config = dict(
    hidden_act='relu',
    parallel_block=False,
    optimizer='soap_variant',
    batch_tokens=32768,
    max_seq_len=256,
)
Each number is 200 + 30 x the weight over the matrix's rms, rounded and kept within 0 to 999. Layers, rows and columns count from 0.

# layer 18 MLP up, 768x96, rms 0.0962, rows 733-749, columns 0-95
210,233,161,206,177,184,210,268,273,216,181,223,226,214,203,191,243,217,237,208,157,254,203,225,159,234,142,203,248,176,171,192,209,138,193,281,230,192,211,234,192,216,155,136,197,128,174,205,227,188,197,230,218,250,186,210,197,199,239,243,212,170,195,173,225,214,194,181,195,253,229,207,176,240,224,246,243,192,240,162,176,204,154,221,197,171,242,212,220,132,240,192,227,222,252,234
164,202,160,183,228,196,219,211,178,193,232,204,181,179,227,211,179,200,189,201,197,177,211,137,186,231,170,235,202,203,244,202,142,220,196,233,146,213,165,185,215,200,198,200,147,172,155,131,170,261,188,194,224,193,236,214,214,174,209,212,216,213,221,178,219,214,222,193,215,197,235,144,221,201,231,183,266,228,215,250,180,224,159,202,228,150,252,226,202,184,161,156,225,193,164,215
221,266,158,214,176,168,219,241,181,219,197,231,168,207,217,172,185,216,201,215,207,222,206,210,231,201,132,222,188,147,237,223,159,218,140,176,173,190,240,266,177,215,175,232,210,184,212,203,182,142,209,174,177,170,184,180,213,159,208,204,189,150,137,169,243,181,179,187,262,222,196,181,173,160,213,194,193,182,171,223,118,175,249,262,234,204,193,207,155,145,226,212,198,198,210,198
215,182,183,173,130,253,235,206,223,230,165,169,188,228,195,190,173,155,172,211,176,156,219,204,147,229,185,175,179,219,214,215,222,162,226,219,232,203,186,242,153,168,218,267,169,179,188,182,180,163,238,170,190,224,251,177,192,167,188,185,244,192,196,190,190,218,196,209,217,164,187,171,278,256,198,187,163,195,266,202,239,213,213,213,204,230,159,213,141,199,143,182,241,210,230,230
191,174,267,237,216,219,213,187,202,203,215,223,229,209,190,208,222,232,166,165,211,228,187,284,218,137,259,165,202,197,195,173,241,237,184,191,206,245,224,199,272,156,221,219,256,206,209,223,157,205,128,204,155,232,227,202,213,207,211,213,196,164,189,207,223,208,212,196,220,213,213,156,198,216,215,162,187,213,222,196,242,196,229,215,206,206,179,157,278,207,198,224,186,226,224,215
240,240,211,207,204,153,195,192,227,231,176,220,141,203,195,193,211,214,191,228,181,168,227,248,207,220,194,180,222,195,187,196,224,226,242,252,187,171,213,185,210,198,155,192,192,195,230,239,194,168,230,173,159,145,219,234,223,139,204,255,229,165,127,223,218,161,206,207,219,183,222,201,174,209,173,248,190,241,179,164,182,202,193,219,175,182,242,219,194,171,232,153,128,250,201,237
156,253,195,267,184,157,226,221,214,178,226,190,200,240,269,155,225,192,211,170,222,195,221,191,214,216,200,216,166,198,217,161,236,222,171,202,222,212,198,228,199,217,186,201,214,211,213,209,248,155,193,209,174,199,210,187,194,159,248,233,248,201,205,204,182,228,206,214,171,175,215,173,158,244,206,243,176,123,214,148,259,183,186,236,205,234,205,165,252,195,171,175,153,256,209,183
185,210,150,237,225,195,216,221,176,187,234,187,191,197,268,176,192,212,253,182,213,224,228,185,190,196,144,258,210,270,208,185,215,240,204,166,157,282,213,187,202,207,160,194,202,183,182,172,163,191,207,237,206,196,205,218,212,164,225,170,178,165,224,207,167,202,229,240,196,244,172,208,176,211,199,170,175,205,233,200,234,205,229,164,219,191,198,241,176,272,230,197,201,217,185,189
171,165,183,172,178,187,241,153,196,220,178,209,181,203,190,222,224,171,202,148,187,184,267,224,223,243,233,181,217,201,195,182,239,263,265,204,209,169,182,231,209,208,176,224,243,127,202,180,191,155,194,200,183,278,247,209,237,155,217,216,197,212,194,188,246,191,231,233,238,251,203,156,230,137,256,200,247,171,193,198,198,187,214,239,194,232,192,175,183,190,218,147,185,244,190,193
189,202,197,216,190,180,212,206,207,195,242,165,180,238,251,186,197,192,191,230,183,185,200,198,203,192,176,221,153,103,234,218,202,158,217,192,151,202,226,125,171,179,186,174,177,172,207,213,202,225,184,167,189,209,208,216,125,166,169,187,203,190,222,157,214,132,201,220,185,221,254,196,189,195,157,194,261,142,217,196,247,211,204,238,153,166,152,260,196,153,177,162,223,187,228,165
162,227,198,189,253,200,161,210,215,232,223,194,207,161,201,241,185,262,173,209,229,210,232,188,179,232,192,210,207,246,189,192,186,205,197,212,222,219,164,125,187,165,185,232,212,169,182,239,212,198,230,154,174,231,189,125,220,214,167,218,207,219,192,230,195,249,217,250,213,221,212,181,210,207,168,212,235,137,247,208,183,244,182,194,211,203,170,152,164,133,202,216,197,197,205,146
199,200,229,179,263,189,182,211,206,211,168,214,201,182,194,198,193,268,198,259,195,176,198,180,221,176,200,223,234,242,166,243,195,249,226,175,198,231,205,175,192,210,143,167,197,244,171,183,212,224,200,168,223,211,194,203,229,167,140,141,168,213,201,186,268,218,230,202,188,182,213,171,201,97,219,193,193,208,178,212,180,213,144,180,191,247,159,223,175,191,259,203,210,168,189,219
173,217,196,193,227,191,198,187,190,201,148,250,222,164,176,195,207,213,186,190,208,255,129,242,194,194,212,168,191,154,224,209,200,160,228,216,235,163,208,238,196,178,215,177,181,205,226,153,230,213,188,170,231,231,160,214,235,221,190,168,202,206,212,228,181,210,278,216,190,176,186,229,224,234,212,203,179,176,157,204,233,191,253,209,164,225,175,175,223,198,261,173,149,231,189,215
183,196,122,180,243,243,207,218,214,215,146,210,252,217,224,180,178,215,152,172,218,202,256,202,219,188,245,166,183,240,228,235,189,206,187,219,158,183,175,179,227,216,220,203,189,214,187,149,184,230,221,167,120,237,193,228,250,214,207,170,237,153,221,253,183,225,208,227,216,209,217,202,228,172,153,154,188,157,216,169,205,164,266,167,240,156,190,205,226,184,192,188,230,189,158,281
223,146,203,230,301,236,191,222,253,208,191,221,196,208,226,181,216,178,237,192,202,216,166,190,227,188,232,236,157,181,201,186,209,237,206,176,219,230,204,206,209,170,168,209,181,162,177,226,159,136,174,156,170,221,199,257,247,169,234,217,185,213,177,194,177,176,231,199,197,280,193,206,194,267,199,224,222,149,175,242,214,223,217,192,189,246,241,213,208,171,220,232,193,164,162,222
243,186,173,165,213,255,194,268,203,184,202,184,171,178,229,147,186,225,228,192,198,210,226,229,186,240,171,123,240,228,208,162,177,249,165,203,192,197,215,168,179,213,222,183,228,183,222,241,139,266,211,224,135,203,191,169,196,177,186,236,259,235,212,246,180,169,207,203,230,233,264,205,156,213,195,212,161,207,249,234,212,135,190,207,223,202,192,193,203,209,198,210,191,173,247,223
168,240,164,188,183,210,189,235,173,223,240,211,170,249,135,142,181,211,212,173,187,230,189,161,227,231,220,178,221,177,229,230,219,201,183,205,245,178,197,178,197,225,194,177,278,204,210,198,217,199,179,200,120,191,195,184,253,194,191,175,254,213,134,223,230,230,167,211,225,227,198,169,190,165,217,224,172,155,215,217,171,194,151,244,213,231,199,188,192,167,222,214,239,202,234,215
# layer 18 MLP down (transposed), 768x96, rms 0.0962, rows 733-749, columns 0-95
202,181,210,161,205,250,232,151,134,175,197,225,214,187,229,179,227,239,228,232,196,210,197,201,167,217,230,276,286,235,152,144,153,166,221,222,231,227,248,224,203,170,165,190,243,157,209,142,215,165,184,173,152,275,155,150,207,216,113,236,193,211,224,207,166,215,171,152,188,199,254,282,152,236,266,172,164,215,192,177,251,245,126,185,231,239,223,207,227,155,118,167,233,245,198,206
164,213,190,204,265,201,208,202,143,210,192,163,190,219,200,161,197,214,191,166,253,185,197,165,174,193,218,233,233,207,228,207,144,150,223,178,208,188,207,247,153,254,223,166,174,223,151,207,240,183,194,219,193,177,262,175,222,147,195,193,185,223,200,166,206,154,182,176,205,183,226,265,140,193,185,267,205,231,219,237,216,223,174,221,209,216,159,218,227,155,205,159,225,175,213,218
211,192,206,199,203,226,189,145,222,183,147,209,196,161,206,181,231,221,191,179,180,257,223,168,174,206,165,178,203,145,186,206,176,222,203,199,202,235,179,229,222,237,149,208,190,245,145,165,223,225,242,215,141,211,187,204,205,127,250,236,172,197,191,172,181,219,190,159,212,166,192,191,174,226,237,205,170,137,208,167,219,228,198,235,165,214,172,204,167,181,179,167,208,178,218,210
144,225,193,229,161,188,188,152,209,183,200,161,254,240,203,160,182,196,218,165,198,236,224,195,175,114,207,211,200,180,232,201,176,194,186,236,212,189,207,192,217,175,220,211,222,185,231,187,192,192,237,163,206,170,216,231,222,171,162,172,258,235,217,166,169,157,241,192,144,205,218,239,275,279,191,248,154,192,182,238,244,238,227,142,180,152,155,210,206,213,230,228,252,234,206,229
193,195,196,180,167,260,213,216,210,233,206,187,184,183,193,187,141,233,181,206,182,224,176,190,222,254,193,221,172,230,195,210,125,244,185,166,207,188,198,232,203,208,168,195,195,199,149,152,224,120,218,171,208,175,200,172,194,218,221,235,178,201,212,202,244,213,182,228,197,182,232,241,147,188,203,213,160,204,218,204,200,199,210,152,227,238,228,207,199,192,197,171,199,205,184,178
248,194,159,177,234,188,107,199,184,177,125,189,123,177,205,193,226,211,202,221,218,208,174,222,151,192,209,219,164,207,155,214,220,197,190,143,176,203,175,213,235,237,188,132,187,179,201,203,225,196,237,186,201,153,148,177,207,210,216,213,170,162,173,196,160,221,218,212,221,206,235,230,177,237,152,242,185,227,172,229,208,228,147,240,184,204,241,175,199,255,248,218,168,247,191,206
135,210,166,206,206,189,176,192,173,211,223,213,159,244,236,242,181,216,182,143,268,216,202,243,214,197,177,221,179,209,204,210,208,203,170,227,246,139,251,165,235,137,199,214,168,155,176,157,213,194,191,210,225,201,165,253,218,171,197,178,176,190,168,139,203,158,185,229,208,213,218,177,227,196,188,213,213,199,238,226,193,187,204,244,188,206,166,186,272,195,173,177,223,247,199,202
145,226,211,176,246,212,233,176,148,190,215,167,246,214,191,259,178,199,187,191,237,223,183,156,209,150,227,179,254,213,199,219,206,258,207,170,234,192,225,168,180,173,217,168,245,187,188,217,243,219,193,147,199,215,245,147,171,164,188,180,189,213,186,185,191,226,225,193,201,201,215,230,201,228,216,201,189,180,235,158,194,197,171,208,252,215,206,191,168,240,237,223,248,206,205,191
184,186,226,179,205,252,234,176,165,202,218,226,205,169,198,174,214,256,225,200,175,205,155,189,224,187,185,231,229,232,220,236,161,197,179,178,206,227,139,214,210,201,199,217,156,189,252,182,141,218,201,187,218,176,188,175,212,195,239,172,211,207,222,220,198,205,185,180,162,222,241,221,204,229,206,170,172,179,212,193,219,183,245,225,167,206,174,258,197,256,251,229,150,227,189,230
208,185,162,132,118,192,191,160,192,221,251,186,250,228,149,218,208,196,211,223,192,241,211,217,189,200,262,231,200,246,182,246,219,215,179,226,212,163,233,181,172,178,192,209,217,217,196,193,193,189,186,164,215,223,176,207,161,189,186,209,211,182,212,162,142,199,149,242,212,183,198,199,184,205,235,160,187,192,151,223,175,191,155,210,235,188,202,190,181,216,177,203,151,178,174,161
174,158,173,197,208,194,186,238,171,202,163,176,217,164,241,223,235,195,175,183,199,206,176,163,191,217,250,125,176,191,205,165,186,245,213,273,263,187,238,146,200,227,220,250,136,213,213,252,148,223,190,200,236,181,149,184,215,212,209,190,200,209,224,207,166,247,248,203,169,239,209,202,175,241,221,212,196,185,135,153,223,232,183,182,210,190,213,188,192,150,157,193,163,209,183,191
121,204,162,204,180,230,200,217,220,241,115,208,239,230,229,207,154,140,189,160,220,207,207,187,149,268,215,163,171,177,206,188,219,208,212,206,189,217,259,157,214,186,226,224,184,222,197,203,169,176,164,166,200,210,193,192,191,187,271,230,245,177,177,143,194,185,206,221,176,236,213,170,245,253,222,212,215,184,228,204,163,149,275,179,205,212,171,183,187,167,191,183,163,182,216,203
205,209,188,188,181,196,204,213,169,231,183,217,210,164,191,221,178,185,231,144,171,209,171,180,170,209,226,206,183,253,175,161,197,249,199,180,171,243,197,173,195,187,178,199,161,193,209,241,162,226,170,224,182,215,150,254,215,223,176,235,218,238,217,217,202,176,262,195,193,184,223,151,266,189,198,198,224,183,227,146,204,201,259,140,224,137,189,185,214,209,161,204,231,187,230,193
195,172,232,229,192,223,167,165,233,245,192,161,199,191,180,323,248,237,197,137,157,242,196,191,161,206,206,193,248,196,149,190,194,250,229,208,192,194,154,197,209,216,164,174,171,146,203,255,208,163,216,185,242,198,153,208,196,213,184,234,162,187,203,186,209,191,185,216,161,135,131,258,138,201,180,176,211,227,189,209,179,194,222,218,211,219,170,201,185,196,191,217,160,229,231,198
183,228,177,149,200,199,254,256,197,148,249,174,177,211,193,246,169,159,203,196,201,165,242,232,179,178,192,187,143,200,175,192,195,165,187,210,203,167,213,187,199,260,176,157,194,202,199,153,238,221,205,186,223,248,181,253,159,240,176,179,223,202,252,186,171,179,218,244,199,194,205,194,190,208,237,197,234,241,171,218,187,207,177,174,190,238,175,205,181,188,136,142,204,231,227,211
186,177,206,227,190,193,206,235,149,159,167,205,241,234,171,239,192,181,165,222,232,223,170,245,183,225,220,215,220,172,183,257,260,164,214,218,205,271,204,156,256,223,197,206,111,227,246,216,173,275,209,240,185,185,235,224,163,188,249,210,166,206,164,216,229,165,215,208,198,189,169,159,209,205,232,207,212,224,179,152,161,182,265,175,249,219,148,152,219,173,203,262,218,202,200,202
214,235,259,195,266,224,176,166,189,185,241,159,224,156,185,181,163,150,244,255,109,137,203,169,229,222,181,165,196,161,177,172,192,158,169,225,179,138,227,236,169,223,240,226,177,201,244,192,230,230,184,202,209,214,214,183,236,210,158,227,231,200,189,128,171,161,138,159,230,214,164,184,175,185,210,224,167,148,189,246,240,227,260,187,211,244,230,243,209,169,249,247,222,195,164,212